python train.py --num_hidden_layers=11 --hidden_size=448 --num_attention_heads=21 --num_key_value_heads=7 --head_dim=32 --intermediate_size=1792 --vocab_size=4096 --hidden_act="tanh_gelu" --norm="layernorm" --norm_place="pre" --norm_eps=1e-05 --positions="learned" --qk_norm=false --attn_scale=0.177 --bias="all" --tie_word_embeddings=true --parallel_block=false --init="normal" --init_std_qkv=0.0315 --init_std_o=0.00548 --init_std_up=0.0315 --init_std_down=0.00335 --optimizer="soap_variant" --learning_rate=0.00221 --lr_mult_up=1.48 --beta1=0.95 --beta2=0.99 --lr_head=0.00342 --max_grad_norm=1.0 --warmup_steps=200 --schedule="cos" --final_lr_fraction=0.1 --batch_tokens=65536 --max_seq_len=2048 --doc_mask=true --train_tokens=321800000 --max_steps=4911 --dataset="wikipedia_en"
Each number is 128 + 24 x the weight over the matrix's rms, rounded and kept within 0 to 255. Layers, rows and columns count from 0.

# layer 6 MLP up, 1792x448, rms 0.112, rows 912-973, columns 0-111
[[139 139 155 139 128 143 125 158  94 113 160 101 115 143 117 105 134  88 151 151 185 173  86 180 117 142  99 135 110 158 129 149 142 132 110 128 159  80 133 136 122 107 132 165  91 163 113 114 122 127 117 133 108 173 105 144 145 140 113 133 127 140 152 114 113 128 163 104 123 101 163 127  90 102  85 128 154 138 157 126 138 106  82 155 145 109 111 140 131 108 140 111 152 145 114 156 148 118  94 141 107 136 142 147 167 103 146 176 163  99 102 155]
 [134 121 127 102 113 105  83 132 105  90 104 125 104 107 150 106 137 127 116 135 145 139 156 107 137  99 175 111 124 111  74 106 187 122 121 126 133 147 142 182  86 134 165  68 144 107  92 135 150 151 105 118 149 115 165 110 134 117 166 136 147 125 107 147 112 150 177 146 144 128 135 138 114 137 187 119  97  97 130 109 106 142 141 144 102 150 108 116 123 124 112 137 113 156 129 127 156  90 115 133 107 174  94 166 151 133 105 119 154 138 191 121]
 [129 110 129 157 107 135  90 123 113 131 143 136 141 161 170 148 127 140  82 148 151 133 122  87 109 131 135  99 144 164 151 136 127 131 137 125  87 174 127 158 139  99 172 169 133 109 157  75 122  32 128 131 131 141 131 132 151 124 121 116 178  75 141 149 161 105 141 130 140 139 133 135 120  89 114  83 125 168 173 128 131 107 113 116  51 140 148 103 118  94  61 141 147 135 141 115 172 101 109 159  99 141  97 154 156 103 149 133  45 118 147 143]
 [121 141  97 126 108 110 131 154 159 105 140 133 142  83 114 132 129 147 148  88 112  98 141 112 101 154  98 192 112 123 123 101 148 123 137 125 117 143 108 113 143 118  92 194 131  94 146  97 148 162 102 151 111 136  84 123 115 163 143 136 130 148 179 158 105 116 131 160 133 123 150  90 113 119 106 147 142 152 129 102 158 145 195 110 145 100 104 127  88 121 143 124 143 142 112 116 137 103 112 113 167 154 142 130 150 128  93 164 132  68 166 147]
 [102 137 108 124 142 168 107 122 186 127 110  80 145 135 140 165 108 120 129 121 104 134  92 150 146 106 135 125 123  98 113 128 103 116  98 139 147 118 112 169 126 139 125 115  85 144 129  85 131 174 111 121  94 179 125 121 139 158 174 122 115  99 103 133 133 162 123 166 110 148  62 111 173 115 121  81 117 115 111 187 138  89 141  97 165 141  96 131 103 143 142 122 141 142 110 121  98 127 132  99 101 135 110 161 134 186 132 103 125 106 113 160]
 [116 138 133 125 125 136  97 109 109 123 146 145 111 124 112 133  92 155 135 123 139 108 115 139 134 128 121 128 126 145 130 130 126 115 150 135 128 117  99 129 135 126 125 139 141 145 103 118 145 116 150 127 120 179 126 120 117  82 136 109 143 115 107 108 148  66 135 163 136 121  85 143 182 132 133 136 106 137 128 132 135 116 119 107  82 114 148 130 141 105 120 137  87 135 139 121 125 121 125 155 167 176  79 143 122 147 155  95 178 115 158 113]
 [ 64 114  99 165 150 124 132 142 146  54 126 143 138 137  86 165 117 151 134 125 132 127 131 113 113 132  71  86 100 101 135 124 144 122 132 125 130  42 123  72 131 108 122 102 160 141  91 124 119 107 120 157 156 116 162 118  96 166  97 144 158 130 133 161 156 137 149 125 102 124 109 158 108 153 152 136 107 106 106 108 125 106 131 114 133 142 111 102 123 106 159 104 118  87 191 129 136 141 140 128 131 113 119 125 108 132 101 209 146  83 121 144]
 [120 147 169  86 117  76 110 122 148 140 102 112 134 145 125 159 129 136 127 178 135 142 118 137 146 123 156 140  88 104  65  91 141 131  91  81 114 116  80 119 158 159 109 163 129 156  87 133 165 165 112 140 143 127 125 167 153  85 116 126 162 106 161 134 145 143 124 102 130 135 166 114  86 106 153  90 182 160 132 115 129  97 178  96 150 130 139 101 173 110 128 141 145  95  95 120 132 145 104 156 127 153 126 148 132 161 134 156 112 124 149  79]
 [113 110 149 111 143 144 145 149 111 162 147 136 143 127 124 120 151  83 107 106 105 125 145 139 146 163  97 114  94 139 108  83  84 146  98 109 159 122 153 173 112 122 141 142 139 131 138 128 110 159 156 113 142 143 119 164 110 134 117 147  73 102 131 140 137 136  91 132 129 138 137 158 137 107 117 123 123 131 133 148 142  85 130 107 115 101 149 173 103  97 141 117 142 181 120  89 116 152 124 129 158 130 144 143 144 108 154 161 104 129 146 122]
 [139 133 129 121 110 107 105 136 134 133 114 109 165 117 156 147 113 116 112 120 153  94 117 144 127 124 100 104 134 129 172 108  75 152 115 126 101 149 148 168 165 162 132 138 107 109 158 147 151 145 133 119 150 103 105 147  98  87 145 177 133 120 113 113 137 140 114 117 146 134 159 146 173 195 128 141 104 100  94 148 149 124  92 106 119 120 112 107 111 111 135 133 117 114 128 126 127 179 140 144 142 169 145 102  98 142 132 172 142 119 130 120]
 [153 117 132 133 132 129 130  94 113  87 101 158 115 142 146 146 126 160 153 129 170 143 140 149 195  98 143 121  98 124 110 106 150 107 128 113 148 128 122 139 166 157 140  99  88 134  83  74 116 124  93 131 142  97 128 133 110 121 174 134 184 165 136 177 120 139 131 115 105 153 133 106 125 125  88 126 166 146 177 154 150 130 125 106 160 107 149 169  83 135 152 114 125 112  80 117 117 102 113 123 131 126 163 118 121 115 126  88 160  99 116 140]
 [136 145 169 107 122 148 109 167 189 169 136 133  75 165 110 131 132 138 100 122 111  88  96 123 117 127 119 132 148 166 108 144  58 123 173 123 139 111  86 118 124 146 146  88  95  96 126 144 100 127 119 150 120 113 133 140 134 119 120 106 109 121  81 101 145 116 126 121 127  89  95  95 107 146 137  96 200 139  96 137 142 109 136 105  96 191 126 116 141 152 136  95 137 111 137 142 152 132 149 164 137 124 159 178 128 124  97  87 124 143 131 128]
 [125 126 137 104 131 140 122 170 145  91  75 156 145 136  77 149 144 139 113 105 149  75 106 148 131 126 136 158 103 156 111 170 104 130 128 121  99 107 133 118 130 156 101 113 134 159 134 118 125 132  99 131 121 151 132 153 112 127  95 114 128  84 127 167 155 148 153 112 128 128  95  98 153 145 136  72 166  90 124 158  99 120 160 141 128 143 127 132 106 122 112 162 133 129 102 134  89 131 143 132 103 159 130 142  96 120 131 105 154  92 131 116]
 [121 142 111 117  79 152 133 117 150 104  88 110 119 110 132 133 118  83 120 110 140 145 140 138 129 157  83 139 131 100 135 102 123 107 137 125 136 161 106 169 193 136 121 102 116 185  89 101 109 142 103 169 114 145 138 111 143 156 126 134 131 143 135  98 118 110  97 123 129 134 151 182 142  96 124 106 114  90 157 114  80 103 126 108 115 124 129 141 135 137 148 118 168 120  94  87 119 167 127 118 140 136 105 142 118  78 104 118 131 153 110 123]
 [136 133 142  81  53  97 110 114 132 111 123  84 120 147 143 136 114  91 144 132 132 100 133 102  96 133 123 102 166 113 103 124 158 144 145 137 116 124 131 135 135 157  91 136 127 135 100 119 116 146 138 150  76 163 147 110 101 173 121 120 132  76 175 110 132 131 172 104 122 121  83 151 114 165 102  57 165 141 124  96 140  97 109 123  96 125 113 100 135 169 116 149 125 110 114 138 120  90 120 119 154 132 109  94  99 176 137 142 140 116 136 191]
 [157 149 119 155  93 154 134 110 100 121 148 133 142 147 127 188  98 126 111 117 145 136  84 121 122 134 133 146 118 172 123 127  99 142 106  66 151 139 136  99 172  82 151 127 118 132 127 129 123 122 111 129 111 112  81 155 124 116 142 136 118 157 145  80 129  85 137 148 113  86 127 123 143 118 161 112 175 151  83 128 153 125 132 109 170 113 147 146 161 135 144 114 145 142 109 166 159 128 174 125 117 153 156  98 133 145 129 139 102 137 108 131]
 [140 119 113 121 113 106 131 148 136 165 136 140 181 148 119  89  98 142 117 160 109 145  79 131 119 123 164 123 100 135 114 121 142 129 133 151 176  97 113 150 136 137  73 134 133 107 133 157  79 123 146 125  96 102 154  99 145 136 159 169 121  99 138  84 100 169 154 153 139 147 101 115  98 130  71  97 131 106 142 155 156  98 130  86 119  54 107 101 120 179 144  78 124 150 159 140 139 105 100 126 123 155  96 126 153 158 138 164 160 150 149 101]
 [171 118 145 164 117 144 122  92 113 175 131  90 129 132 141  91 168  87 173 147 115 131 170 138  93 110 123 113 123 127 120 110 133 131 127 146  74 174 138 120 156 123 122 134 124 125 114 146 136 127 137 140 140 125 137 141 147 123 141 111 125 135 140 172 104 100 143  86 146 146 138 101 115 131 116 146 126 126 124 126  89 125  94  96 117 143 101 170 107 121 136 126 113 148 152 125 115 136  96 137  86 142 139 147 110 141 164 106 111  88 121 116]
 [113 110 159 141 114  65 151 139  84 130 147 126 123 179 140 104 151 165 133 130 143 103 155 163 101 150 142 151  91 102 140 123 121 118 140 133 177 178 149 162 183 148 120 102 141 130 134 138  91 152 145 101 134 156 128  98 175 108 114 102 178 143 103 170 148 124 104 133 125 147 121 104 124 131 127 123 157 139 150 126 132 136 132 137 100 133 127 142 126 167 149 155 158 100 155 128 155 121 153 154  89 101 139 130 129  95 186  92 107 110 160 115]
 [131 129  83 118 106 172 172 117 138 115 109 104  77 143 136 117 128 114 122  94 118 188 128 148 131 126 116 125 145 132 134  96  87  96 166 121 143 138 136 131 139 125  84 113  91 129 137 155  82 122 117 110 152 153  93  86 177 161 108 144 117 126 125 127 122 109 133  82 109 151 129 114  89 138 109 153  95  95 115 113 124 113  76 130 132 109 118 121 123 152 111  94 117  82  82  89 147 102 114 152 111 104 122 101 111 136 153 114 155 103 131 137]
 [164 163 129 131 130 148 132 117 112 111 190 138 134 114 141 108 167 157 111 139 116 129 144 153 123 132 130 153 113 113 107 147 159  88 139 156  82 131 145  95  99 149 140 114  92 143 144 140 131 116 122 103 145 127 139  80 146 136 144 118 125 114 116 181 119 118 158 155 135  77 123 155  83 138 129 132 141 116 133 155 134 104 148 154 104 102 105  90 103 151 108 156 147 154 101 106 122 130 147 110 104 129 108 135 116 149 130 124 116 134  81 173]
 [103  98  97 134 143 153 114 135 145 143 112  85 180 173 141 115 118  98  76  90 151 129  95 126  80 133  99 133 124 117 118 145 163 101 141 105 162 109 126 153 152 115 137 130  93 124 102 119 141 104 112 145 167 214 112 113  79 157  89 125 184 154 144  92 135  94  90  86 128 138 143 115  49 125 131 161 175 102 133 147 161 104 104 128 112 122 102 130  90 111 145 101 125 124 173 164 121  33 132 139 156 150 121 114  46  87  56 147  91 135 126 127]
 [142  81 126 118 108 148 106 149 155 118 139 175 124 121 131 129 128 148 134 154 121 171 134 123  67 232 142 129  85  93 127 155  93 124 162 150 160  87  74  99 176 152 145 134 133 101 120 142 131  90  99 161 130 161 119 123 190 118 127 122 104 155  84 105 125 134 128 153 164 140 146  98 133 125 104 139 137 136  87 110 120 148 134 144 107 137 123 133 150 142  96 101 140 130 132 165 131 128 107 116 118 122  90  96 132 104 119 150 127  98 106 161]
 [112 181 112 126 127 101 107 125  67 162 148 116 126 126  83 144 144 105 111 141 153 139 115 140 130 138 135 111 138 142 114 126 129 120 114 148 133 132 105 126 145 112 159  80 144 139 130 112 184 123 138 141 160 119  87 111 152 113 130  96 118  80 130 109 160 159 127  74 129 120  79  95 118 117 158 161 106 129 135 161 130 146 178 130  87 106 145  88 116 130 140 139 126 127 124 159 133 118  35 137 148 110 155 136 154 134 127 156 153 165 170 123]
 [211 113 151 160 143 113 145 124 128 150 122 117 119 115 126  70 127 110 125 121 161 142 152 150 137 109 182 184  93 163 152 119 104 116 139 115 159 127 159 171 106 128  82 172  77  88 102 194 129 138 116 149 119 105  86  72 128 163 145 116 201 155 141 102 119 176 120 142 106 152 131 109 116  77 103 118 147 152 141  94  92 102 132  96 122 121 153 140 146 156 135  75 173 128 143 109 171 139 153 131 138 164 109 157 131  95 109 128 131 107 130 128]
 [ 98 141 145 121 138 128 119 147 103 115 121 123 160 109 141 155 148 155 107 124 154 128 108 101 187 127  79  49 120  85 116 101 109 143 130 116 137 122 115 113  76 129 166 129 155  90 106 148  85 118 138 132 164 121 154 118 122 137 135 129 111 144 114 163 109 108 129  99 122 175  74 114 151 135 135 153 112 118 130 129 145  98 126 122 113 105 166 132 158 133 120 148 127 115 126 172 161 125 150 129 119 134 116 148 118  91 145  95 134 131 144 158]
 [164 162 125 119 136 109 107 142 141 119 173 148 135 150 160 112 109 149  73 118 109 132 119 146 121 131 128 154 124 156 144 128 155 133 150 129 114 126 124  66 158 144 160 141 145 110 148 124  80 139 138 102  79 145 135 153  98 107 140 156 106 157 131 147 142 189 129 155 116 168 139 114 118 107 128 134 135 117 144  75  61 125 167 107 118 143 123 131 116 109 163 115  93 114 104 122 107 137 133 160 102 101 169 153 151  96 113 137 101 174 121 155]
 [ 68 124 105 160  90 114 117 136 149 107 127 151 159 109 151 112 114  83 110 142 100 165 111  80 104 134 111 157 117  88 141  79 137 100  78 141 133 141  90 141 143 154 204 138  89  95 138 119  95  97 122 103  93 124 111 171 205 136 107 151 156 119 116  95 185  90 100 172 132 136 101 104 157 131 143 100 165 113 141 139 128 119 118 184 138 129 145 173  83 144 105 132 168 163 110 115  88  95 130 136 129 145 169 109 127 124  76 128 159  88 114 152]
 [ 87 125 111 124 141 142 127 163 127 121 126  71 156 143  91 136 120 134 112  93 103 112 106 144 139 104 163 117 127 149 133 115 116 128 154 130 173 145 128 152 127 133 132 139 125 118 125 133 126 118 124 163 141 121 136 130 110  84 121 109 156 210 186 116 145 136 131 134  98 158 191 101 118 106 140 121 125 142 150 144 108 117 130 120 145 143 118 124 132 149  97 103 142 132  93 191  91 132 122  72 128 127 129 149 134 185 135 118 107 119 127 120]
 [130 159 161 116  83 123 100 118 145 133 135 140 172 138  96 127 146 116  98 142 129 141 141 105  96 136 175 149 136 114 128 134 176 132  93 148 122 101 158 159 159 146 142 128 107  98 141 116 159 113 111 166 108 120 131 143 154 145 146 139 143  79 104 137 144 128 111 135 160 131 119 163 104 150 146 101 189 142  96 139  96 106 155 119 168 120 121 129 176 107 114 152 138 118 113 122 113 108 118 128 144 140 114 139 131 107 166 153 145 102 121  95]
 [127 159 137 122 138 116 102 145 121 104  97 153 138 115 152 151 144 162 124  83 144 120 140 140 177 140 127  62  56 119 148 108 105 151 112 115 164 130  94 128 160 116 141 140 124 136 127 146 137 141 150 113  98 154 143 102 114 116 152 110 124 135 138 136 130 121 129 136 179 122 127  70 132 106  99 123 153 182 159 121 157 128 115  99 147  97 114 117 113 143  87 123 136  89 144 169 146 127 161 112 125 145 167 149 111 171 113 119 155 115 133  92]
 [105  92  84 129 103 156  78 116 165 113 121 158 111 112 155  82 160 100 130 134 114 174 150 114 209  89 120 157 122 143 108 119 157 133 132 133 164 128 119 100 155 155 149  63 129 137 142 126 126 130  93 110 129 116 115 148 139 132  77 130 169 170  69 138 118 160 134 130 170 125 113 135 145 148 146 118 161 121 111 144 136 115 116 154 174 109 137 157  96 166 137 111 135 126 132 167 156  96  77 148  90 114 117 151  97 160  76 142 111 127  86 117]
 [166 121 115 155 118 100 128 131 127 149 115 108 141 113 109 150 148 135 148 119 139 147 135 133 127 158 107 153 168  95 147 133 110 152 152 149  85  96  92 168 132 118 135 104  89 132 112 147 124 156 134  92  82  95 128 117 117 172  99 163 176 121 148 143 136 167  72 132 122 112 123 161 123 135 102 166 135 166 161 118 173 113 151 140 121 182 137 142 150 191 138 124 146 150 109 111 100 176 114 107  86 144 147 164 145 114  83 107 128 136 125  96]
 [ 97 148 136 107 133 127 147 129 157 153 142 105 142 132 151 160 143  79 176 133 156 122 120  75 158 141 118  79 142 115 120 122 140 157 125 120 184 129 124  54  87 104 137 143 137 112 135 178 139 137 128 160 137  80 191  97 158 128 109 144 126  94 128 127 105 123 143 122  99 118 129 122 146 103 123 145 149  79 128 115 113 101 131 175 122 186 133 197 141 151 175 152  87 107 144  92 100 153 124 117 107 144 143 131 123 147 134 159 131 120 149 146]
 [105 134 119  87  97 145  70 126 127 123 151  80  99 167 130 121 138 165 133 144 154 123 120 147 110 142 110 122 140 168 141 106 149 172 130 127 164 141 120 160 147 114 104 144 130 129 134 157  95 124 144 122 141 139  99 145 102 137 158 110 130 117 153  70 113 142 121 123 127 101 124  79 106 160 128  51  86 130 111 147 113  57 169 133 117 162 139 141 101 148 141 126 117 146 150 116 144 115 114 156  99 142 112 124 116 121 103 131 147 110 132 135]
 [111  97 161  97 124 104 104 110 123 110 182  77 125 135 139 126  99 166 106 160 130 137 138 120 117 122 129  90 132 182 170 137 135 103 132  61 120 186 138 136 131 145 154 119 116  79 147 128 143 165 128 120 115 151 132 112 116 162 177 150 145 115 118  99 120  71 111 107 148 150 115  84 109 139 141  77 141  93 161 134 115 137 127 110 168 140 156 172 113 123  96 123 120 141 126 114  96 106 123 122 131 160 146 154 125 143 151 125 195  72 103 148]
 [118 125 125 120 115 118 125 128 151 132 127 120  91 156 150 132 104 126 148 128  65 127  88 147  85 115 144 105 156 142 144 124 105 110 105 103 203 157 101 127 149 143 107 145 143 141  97 132 149 142 130 146  85 122 123 154 154  99 139 125 105  94 116 138 151 133 158 159 142 126 117 136 135  81 137 109 114 127  98 120 137  80 141 155  92 152 165 143 145 124 145 144 149 151 154 143 145 172 131 140 127 147 123 129 177 142 109 136 172 105 121 152]
 [122  88 108 119 137 115 146  85 132 140 151  94 129 131 116 132 126 110  75 115  82 123 151 101  98 137 111 113 167 123 155 134  93 124 119 160 146 139 138  92 130 131 116 156  71 121 163 150 160  94  91 137 105 163 128 150 122  89 131 156 162  95 148 135 145 142 117 168 115 117 161 120 133 137 121 132 112 161  81 140 142 119 131 106 134 141 129 110 145 116 136 152 124 120 146 112 169 164 154 128  93 159 160 177 154 124 147 141 131 137 151 160]
 [ 98 134 102 132 118 100 132 159 136 110 147  78 130 117 126 156 148 169 101 158 100 134 103 120 111 148 127 122 146 130 107 141 139 134 116 139 127 171 125 124 159 160 110 114 103 118 129 135 119 143 128 119 118 144 108 144 141 142 142 117 151 101 153 107 100 164 132 123 121 137 112 102  99 143 153 152 101 139 130 152 104 128 103 141 113 131 161 122 106 139 117 119 112 131  88 136  71 110 118 136 153 122 104 195 146 118 141  95 115 178 156 128]
 [131 122  71 136 146 122 108 118 122 112 115 116 135 122 152 158  68 121 134 157 125 159 133 117 156 105 156 117 117 127 108 149 127 139 128 105  80 103 165 123  57 130 143 156 112 138 105 117  97  95  94 107 116  98 134 151 173 102 137 151  99 147 177 126 136 156 170 113 139 161 111 121 152 137 155 152 123 186 130 152 127 129 126 122 165 133 122 142 122 152 109 143  44 102 122 120 153 141  85 127 116 134 110 118 116 152 139 161 120 134 133 145]
 [126 132 123 132  95 127  89 145 134 115 146 146 126 163 141 127 133 147 142 115 134 168 142 116 151 141 139 138  71  81 105 139 118 143 133  85 131 151 123 137 163 124 101 161 119 127  92 166 114 154 103 115 107 107 109 187 127 120 176 153 137 130 118 146  94  92 115 125 115 107  97 151  77 111 161  83 128 120 158 176 175 124 175 150 101  90 143  83  99 182 116 177 134 139 143 174 121 147 148 105 138 135 122 107  88 109 139 138 183 167 130 124]
 [105 104 102 112 111 129 111 145 125 150  87 174 106 120 125 120 125 105 133 120 126 111 135 150 168  76 146 151 125 109 129 126 141  72 128 106 133 141 115 187 130 147 129 147 116 162 139 149 130 156 132 120  89 133 139 117 130 126 152 109 166 106 118 171 140 171 123 110 140 125  84 136 113 125 139 152 148 125 136 127 133 155 152 152  95 145 154 119 138  85 142 171 163 115 119  99 101 131 175 131 122 133 110 133 133 145  99 100 140  97 126 132]
 [170 160 140 124 164 143 101 123 130 103 137 128 126 132 158 114 114 144 137 113 113 123 120 138 141 144 102 115 119 109 117 149 162 145 159 176 106 117  95 112 156 148 140 157 121 167 114 164 129 120 129 131 145 102 160 147  92 142  79 106 159 125 134 125  94 118 157 136 113 114 170 125  94 146 137 157 131 182 137 166 144 127  88  95 165 155 112 108 116 140 121  91 114 135 116 119 137 131 135 139 131 156 128  93 112 120 173 125 133 132 112 119]
 [170 171 140 133 114 133 144  99 139 137 101 144 116  74 170 159 116 104 100  91 143 125 143 104 144 113 125  48  82 136 122 112 131 113  91 164  94 139 110 129 115  86 145 121 193 103  88 130 168  86  86 114 150 126 157 112 188 145 110 168 145 150 116  85 140 100  90 125 163 117 124 144 118 105 125 137 144 115  91 148 157 144 131 113 140 136 123  89 135 143 123 105  94 115  88 153  92 170  92 193 126 137 112  91 167 150 132 108 108  89  90 160]
 [156 127 143  94 125 154 101 239 109 101 126 124 159 144 111 139 185 153  88 110 125 122  94 144 165 132 142  79 100 104 148 148 128 112  89 130 137  92  92 148 116 147 154 140 124  75 102 150 130 129 179 133 128 128 101 138 102 139  92 137 148 119 147 125 150 129 144 136 109 134 137 126 146 165 138  89 161 111  99 118 162 144  75 145  99  84 118 123 171 128 125 148 137 104 144  90 179 128 120 156  83 130 155 142 160 156 133 100 155 119  83  83]
 [157  49 129 165 111  69 128 135 158 112 109 125 165 110 115  77 149 113 106 170 110 154 116 173 149 150 106 131 100 114 141 114 115 137 140 133 107 100 109 157 174 141  91 115 145 104 145 155 170 109  85 146  96 144 205  75 158 102  90 110 120 101 154 107 124 171 146 158 160 122 153 122 118 156  99 154 101 140 157 104 117 145 101 124 140 139 101 122 159 107 112 138 120 142 123 123 122  84 113  61 153  94 133 131 140 131 118 123 102 142 121  78]
 [100 182  92 136 123 105  70 108 194 104 128 117 150 132 120 154 128 153 146 148 119 119  92 110 141 127 127 125 149 139 132 124 125 142 113 140 118 172 125 134 105 128 133  99 152 113 127 142 101  99 160 169 111 135 109 116 168 142 124 119 147 108 115 126 141 114 148 103 142 196 162 113 123 103 132 107 155 166 152 176 138 156 114 136 175  92 134 132 137  97 158 111 118 121 114 107 162 114 113 133 148 136  99 135 164 143 173 133 135 126 130 119]
 [120 160 131 144 113 136 135 170 167 149 162 104 152 128 148 119 144 117 171 119 126 123 142 161 120  97 120 134 157 129 129 148 160 138 117 132 143 122 119 123 140  97 109 154 141 121 165 122 124 128 106  79  91 120 110  98 173 102 114 174  88 124 112 110 141 149  78 131 113 161 121 131 179 122 103 143 120 136  99 129 105 148 111 117 104 125  99 129 123 129  69 118 113 124 102 137 127  71 119 128 116 126 129 138 124 100  95 135 148 128 172 105]
 [165 152 132  94  89 128 112 123 157 146 128 141 125 147 102 148 157 133 131 173  96 122 144 121  84 117  93 153 144 181 134 144 118  85 136 130 171 203 134 143 135 149 142 146 121 109 112 129 125  86 123 174 159 108  94  65 149  91 144 129 153 126 104 142 129 128  95 106  85 133 110 140 119 121 170 105 135 104 139 113 104 139 145 123 156 122 105 119 141  95 127  76 123 152 128 166 127  92 130 118 112 103 126 119 165 123 141 176 163 140 129 112]
 [116  87 114 109 135 137 179 148 146 141 121 132 145  84 105 131 142 103 110 146  72 152 124 142 135 115  90 204 197 134 117 160 113 150 122 111 106 110 146 145  90 141 129 131 116 124 157 116 150 139  89 113 113 149 149 115 154 172 100 101 127 105 119  81 105 116  72 114 134 125 124  98 118 113 141 128 102 112 123 125 153 111 102  98 101 137 137 128 115 135 130 115 129  97 116 155 126  90 154  87 115 114  96 123 116 120 120 117 127 125 135 137]
 [114 131 118 139 121 143  65 161  62 131 128 145 107 122 128 147  91 132 145 136 122 139 124 134 149 159 112 123  74 148 128 170 133 119 121 145 124 114 125 159 114 145 137 126 108 127 121 125 160 127 142 115 128 146  96 104 106 148 116 156 153 111 135 124 116 150 112 116 102 152 123  71 128 119 144 108 102 151 137 149 125 133 158 135 155 140 183 103 132 133 119 110 117 138 128 136 121 144 140 131 144 151 120 171 144 114 154 128 170 128  93 113]
 [119  92 105  94 187  90 102 118 124 160  72 129 113 163 111  87 119 109 116 143 117 127  95 117 110 101 109 135 128 113 110  86 100 156 180 125 159  51  92 188 155 118 135 175 164 116 146 128 131 187 113 126 114 133 146 142  95 142 130 188 127  75  96 120 173 137 153 131 114  87  98 170  88 124 160 134  98 143 116 158 112 126 109 149 129 143 117 124 117 127 152 125 110 115 117 127 128 153 116 162 136 127 193 125 146 115  64 114 142 138 174 123]
 [ 99  97 154 167 105 152 127 117 143 135 130 130 159 109 151  63 121 168 113 154 108 133  72 116 135 159 117 121 106 146 138 136  89 156 120 102  80 124 139 138 107  90  92 135 101  97 120 106 106 117 147 125 142 169 138 130 144 112 154 164 152 143 148 107 128 126 118  93 142  93 108 151 119  89 148 129 144 140 155  77 136 129  87 109 141 133 174 119 137 145  85 122 140 140 167 134 125 187 124 115 133 124 115 165 145 124 145 128 130 122 151 129]
 [134 123 133  89 130 131 132 122 126 124 114 153 164 129 176 123 157 153 137 154 125 104 116 122 149 139 107  99  74  98 112 129 135 117 154 134 145 108 108 122 124 127 131 181 111 105  88 157 105 132  85 115 108 146 107 118 124 165 109 141 131 204 134 122 141 104 138 140  92 116 127 162 105 129 146 103 144 135 127 126 137 119 134 127  87  92 104 131 139 149 152  91 121 118 110 154 117 163  79 139 162 117 117 161 123  65 146 129 143  95 104 136]
 [149 128 160 148  72 143 127 112 110  98 118 140 133 123 135 145 181 157 152 128 128 117  73 146 138 149 107 153 131 125 156 141 126 105 155 147 140 192  96  97 106 169 157 129 140 131 119 150 161 175 154 110 148 149 101 143 123 135 162 114  92 100 123 165 149 130 155  95 137 170 140  97  77 174 111 153 115  77 112 118 132  99 147  90 134 171 199 114  87 162 122 153 163 161 170 131 122 121 136 126 120 122 109 125 111 188 163 105 112 161 188 134]
 [126 145 130 118  98 151 123 173 131 132 133 154 176 131 109 149 152 112 149 130 129 106 130 138  89 125 111 163 118 140 155 141 134 107 127 167 142 153 125 130  86 155  98 132 105 127 102 121  96 140 115  85 143 150 115 113 150 181 117 156 108 124 145 124  70 123 115 121 126 145  96 157 104 122 111  95 120 119 124  94 132 140 110 117 147 128 137 117 150 115 129 128 124 138 165 126 129 135 132 135 140 143 128 161 120 134 121 131 138 140 137 128]
 [131 139 143 118 105 142  83 133 114 172 115 139 108  96 150 148 172 125 142 103 130 126 103 135 130 147 140 124  54  99 129 148 131 118 150 127 139 139 101 102 130 108 161 140 103 108  66 160 123 112  95 105  89 123 137 114 110 115 102 113 118 147 101 116  75 114 112 135 116  85 139 158 169  96 136 186 148  93 107 111 135 104 146  83 162 118  96 109 137 162 128 118 109 125 131 182 120 142 137 156 132 108 142 129 120  98 125 141 154 139 138 119]
 [112  98 130  93  99 124 131 121 152 108 117 148 153 120 106 129 116 135 151 122 149 151  91  99 160 114 119 173  85 117 146 123 169 175 107 152 131  83 105 101 136 131 104 122 118 129  75 141 144 138  92 176 130 122 155 114  81 143  81 123 120 140  94 111 146 154 169 112 116 147 102 123 147 149 106 170 101 126 126 158 122 155 122 128 153 130 128 148 117 125 130 116 147 143 158 107 146 129 171 151 134 132 154 162 111 146 128 106 143 130 135 149]
 [156 193 157  78 133 126 125  94 132 143 164 134 106 126 158 149 129 159 116 146 129 123  99 130  70 164 164 123 145 133 115 107 107 139 195 145 117 171 176 144 143 146  83 130 118 149  90 149 122 144 117 140 140  96  65  81 100  97 134 105  99 137 110 142 115 108 123 164 103 103 126 148 114 140 121 136 110 145 126 123 171 129 117 153 158 129 160 130 110 129 148 153 132 172 110 157 117 151 157 147 122 125 112 135 156 131 136 144 100 170 120 119]
 [129 104 136 113 144 108 114 120 125 121 127  90 103 134 151 159 131 142 169 125 122 127 113 129 143 111 110 118 155 156 108  87 141 126 154 148 102 152 151 159 145 137 121 116 107 124 126 140 131 123 123 115 116 133 143 104 136 139 149 165 191 114  83 103 177 120 183 128 151 111  86  99 149 135 151 118 130 128 104 158 137 110 155 129 118 139 138 104 115  96 150 108 137 128 105 120 143 129 100 110 106 122 104 104 100 110  91 112 127 142 142 147]
 [ 90  97 146 152 162 143 140 133 112 124 134 122  98 161 129 147 118 119 126 162 148 140 144 110 140 118 104 109 127 150 117 129 109 113 110 126 137 133 114 102 108 109 136 134 153 114 130 129 169 145 124  96 115 122 142 115 132 123 106 132  93 149 141 134 143 113  78 122 151 123 128 152 133 141 103 160  92 151 112 138 155 118 126 113 148  93  94 122 114 138  90  98 118 117 165  86 135 127 108  80  99  97 122 151 120 154 114 110 134 128 119 151]
 [136 149 126 143  97 114 126 118 127 106 166 137 124  93 169 152 152 123 129 110 148 165 119 118  63 140 127 151 138 128 140  87 180 169 159 157 125 148  93 147 103 127 146 138 152 138 132 132 110 137 169 186  99 130 149 136 153 166 105 118 137 133 142 124 139  95 122 165 136 149 154 110 112 114 130 169 126 150 160 133 164 119 173 114 162 151 141 165 164 123 118 155 173 157 117 147 124 107 163 146 125 147 111 118 114 114 126 148 184 124 131  92]]